config.yaml
activation: "geglu"
positions: "rope"
rope_base: 10000.0
parallel_block: false
init: "normal"
lr: 0.00182
beta2: 0.99
weight_decay: 0.18
lr_head: 0.0129
decay_shape: "sqrt"
Each number is 128 + 24 x the weight over its row's rms, rounded and kept within 0 to 255. Layers, rows and columns count from 0. Numbers have three digits each. The size before them is the row's rms in percent of the matrix's.

# q: layer 9 attention query, 256x224, rms 0.0595, rows 144-166, columns 56-111
# k: layer 9 attention key, 256x224, rms 0.0573, rows 144-165, columns 56-111
q144 090:136158101164139150157114130128161080113139143113163132114122147122114179144123142135144142138160126109105166141129119141138139094115123129097130135107082124159145112130
k144 099:124123137117108117108130130136101116128169120123135126138103113089126118142099098128111123166104086124131085125105144112104119113056129163109109120084115150116128104114
q145 103:143150138138125120125118119141124151077161120081159180122107140135107146182116087146120098089134125117103111179133085132110114108101152085129158150144109113107133116125
k145 093:133100128149110149149159141141121179115162134134118123118129110140120112133118100089132116121132130103124147134103171104165114176131128137129163133081132152120090137127
q146 121:106118147085141104114113131121120151111169163096094167107156088092132134126172125132056104112121152167063114119155116098113140169108109107119138165142118097134118076104
k146 103:119106130116128146100107127108108137139114116159111092168158148088090129157108141109109118116118129123101100117168151147133130139117105112132135172067147131130091140123
q147 102:134174141130137127134102085144125135128098142108125165122126127106087126107113148131083136117119159147144128090133152106114113103058126133123159146145173124135123110111
k147 095:150121119130101167172103107158165115091137165134102145122128132089098124090120134143117105119146169103119173135139179185166126115140115106114100105098136132111120145108
q148 101:146096124108135108153101153106130100126153135122154188116143142084088131131128166150054167157141123130102145171135119102115117110107131102174174091122096117154102145139
k148 097:118153103125178144094136140127122090124148135160108116179131146110153119133114110121106115123151147077161169089165090140102151113121095146127161139143140110107118116083
q149 106:121109151169146083116154112125142159121146146128094161129122106162090113113110136167093113102123128116140118102146092087113112117134127144165104087115131121121117122100
k149 089:111151134102119145125129160130111152123119125167120161168195127120143134125127137132137140145117157103109124099196149192153126113132121111189112142139126084101141114143
q150 124:108162107176132107133153128132176133111148122126179120143097163184142135121115099173179123111160146100146171125102121141133111128177166154098110114116123137146152096163
k150 085:125160120139142104165139148187142083125157117099135073104119133172137109110145087121161113165126097124146115137101114092155141113108126126088128099121106160125142140084
q151 107:133117154134132154097131156112114163128155155099130158143124100108159134104164141151143156142160104132046097148104127147090106143124157094171177143147086114130121121189
k151 100:141101091109139166120078121136119149098125147126104114140125097097147128119149108143127150111142163128162124111163098126140172155152132124105176140094123145152091121181
q152 131:103155079128134141152155137122127125142086130132157099144147170163111107148086119139164153144101123095131144155127142145135150078164139142113095093123139143124138136100
k152 120:107150106131146130121126143126134108154140123128157150124092113170121110106111119139158096123120136129200126160136148155134131134098157173110081114163113118117189122107
q153 116:124085103146124090137150107069128128138106107132164089158114151169072102130081123113150134103135133124146113167093135145109129101171162149144118088106132131127149127144
k153 087:119119133148117125126125146138072106115074143129155083115133100154129081083158141132121118173136114145152123119085105090097124116134116113113122118150110139115151189135
q154 105:110144117136100098140094100202139094136130084116128131139120142131057153128118117132135087129094131131156131096117166113147132131082101131095074156105155133112151111111
k154 114:130128112149141094122138125117148104146173119122129075132135173122132119123083112144129092172104088110115119108115132155139092091126120100103099142098145149119118107091
q155 112:137149117174117162120138154116081111131167142120143073132109138137175109155120134116186147144146110133128157161126105156117131127151138085115097098125094121129127106133
k155 087:157125121134132110094121102115132163145143149132130107111123135154122108131157092120172165149136123151165054122085135080115141155137137120118141116119097098167123160162
q156 098:144164107108125156142138134134121122136117145115078119133157140104114091123159093103143122139133106148157124139164117085095141111117105117085153130105117153113132158112
k156 111:123151129118133130121128092113155169108133119133144122116106162074127158139138109116109145148151104110154168128135167112107117113130139144054130121128148105108173104137
q157 104:113123119192137097143149119124126161117106091101148142153113157138159141155106094145155083130137130096094125123081132169136106192122116118133113153118111144127144074128
k157 088:173123131112134133147105140168098087124122151137124147113114137151144126098142093138161118140148160108167111120067102141122140201123133105190135109141104156149114147136
q158 084:104139146098174085111112093126125126129138155119103154090128133136164164083118122180162122113141144148134111133132090101147114122114200110157144121130089105141111127173
k158 092:099116112099121101111117103090166165120147081168116141182161150129142142168086125132148125105152129105090122130177145151127128091122138134128125136105145096123143107109
q159 096:074148159151144155132156109141145133114116096113103167148139154107139139141147113132130085151120106151074104125120147137102126153090059100112084186145138151075137091091
k159 100:155099115117103138139117129134172094126194137157143150097093117143156124102105116152139125124137143112164099102089103139199138179099134080125102106138098144149093141126
q160 114:120134122128101164114131118126141108100131144112145152114064145111130150127145157142090149167110127135131171096126178134143132138126114159086152175138124157136139118108
k160 096:172123152143130160096144155167141133124130105129169128113112107099132112116118123118156119124153122117130116173103145111152129115127102157149113103125167127116141160106
q161 099:133103117128108136121098110123144114128106099114115082121132099120093099165131135069095141144107103106131096139099164127126147133128057133109095135125160140114147130125
k161 089:129180151163157140101124154181069118097131144123111074150135130109122121119161122124122131168098084151129122135066126075099112108174161109140125159126122163131147131123
q162 094:122122136129181164126131118112106118129161157166133113099170124131129145137152140141117167139142152100145140127145090136080096143140128162138154111151137166133109119156
k162 106:081177118087160145110161116139100166149104139083139169174107107125116153200135092074148125127103120132094134141125119151105167110121101119112143121136139113167133111116
q163 099:128122117110140105109133162160129108157121128171141151128134125158088152086111129172119120093137150126123135106163111119144098107147182138147161112128151124177106180121
k163 098:100109104097128116138147083063174185144133093106113169153125128158088140155120171133090140105125160128145142132159143181120116101139102143111128145122141105092135086078
q164 104:112193126143162153120129107120166128097130150121118165145141162100133153120157132141133112149103126132104163156146166140116141161135140122128151134114146148139171099146
k164 104:134167155107112153124057103140166088117138145092152100129147138137107131073107103125101152129112178104145111139125133135128151163113144145127143131129108134096137124142
q165 094:159131138156124110106156159156138139139115181105176088103097130124115163152128148147103161113099156160119141144112140160168135142167168132131129138137104149173152127132
k165 092:102132135137102108107116126107104107136085108126122127149141114152090105115099149127146125079110144137158130154151134128156145116140144206129122131140152128108117099124
q166 096:106104179134154091168140127095149141114145143128111125094167160116089104149127134156088104127123165142175053121102077125112138108118109135100139107148103156081117116107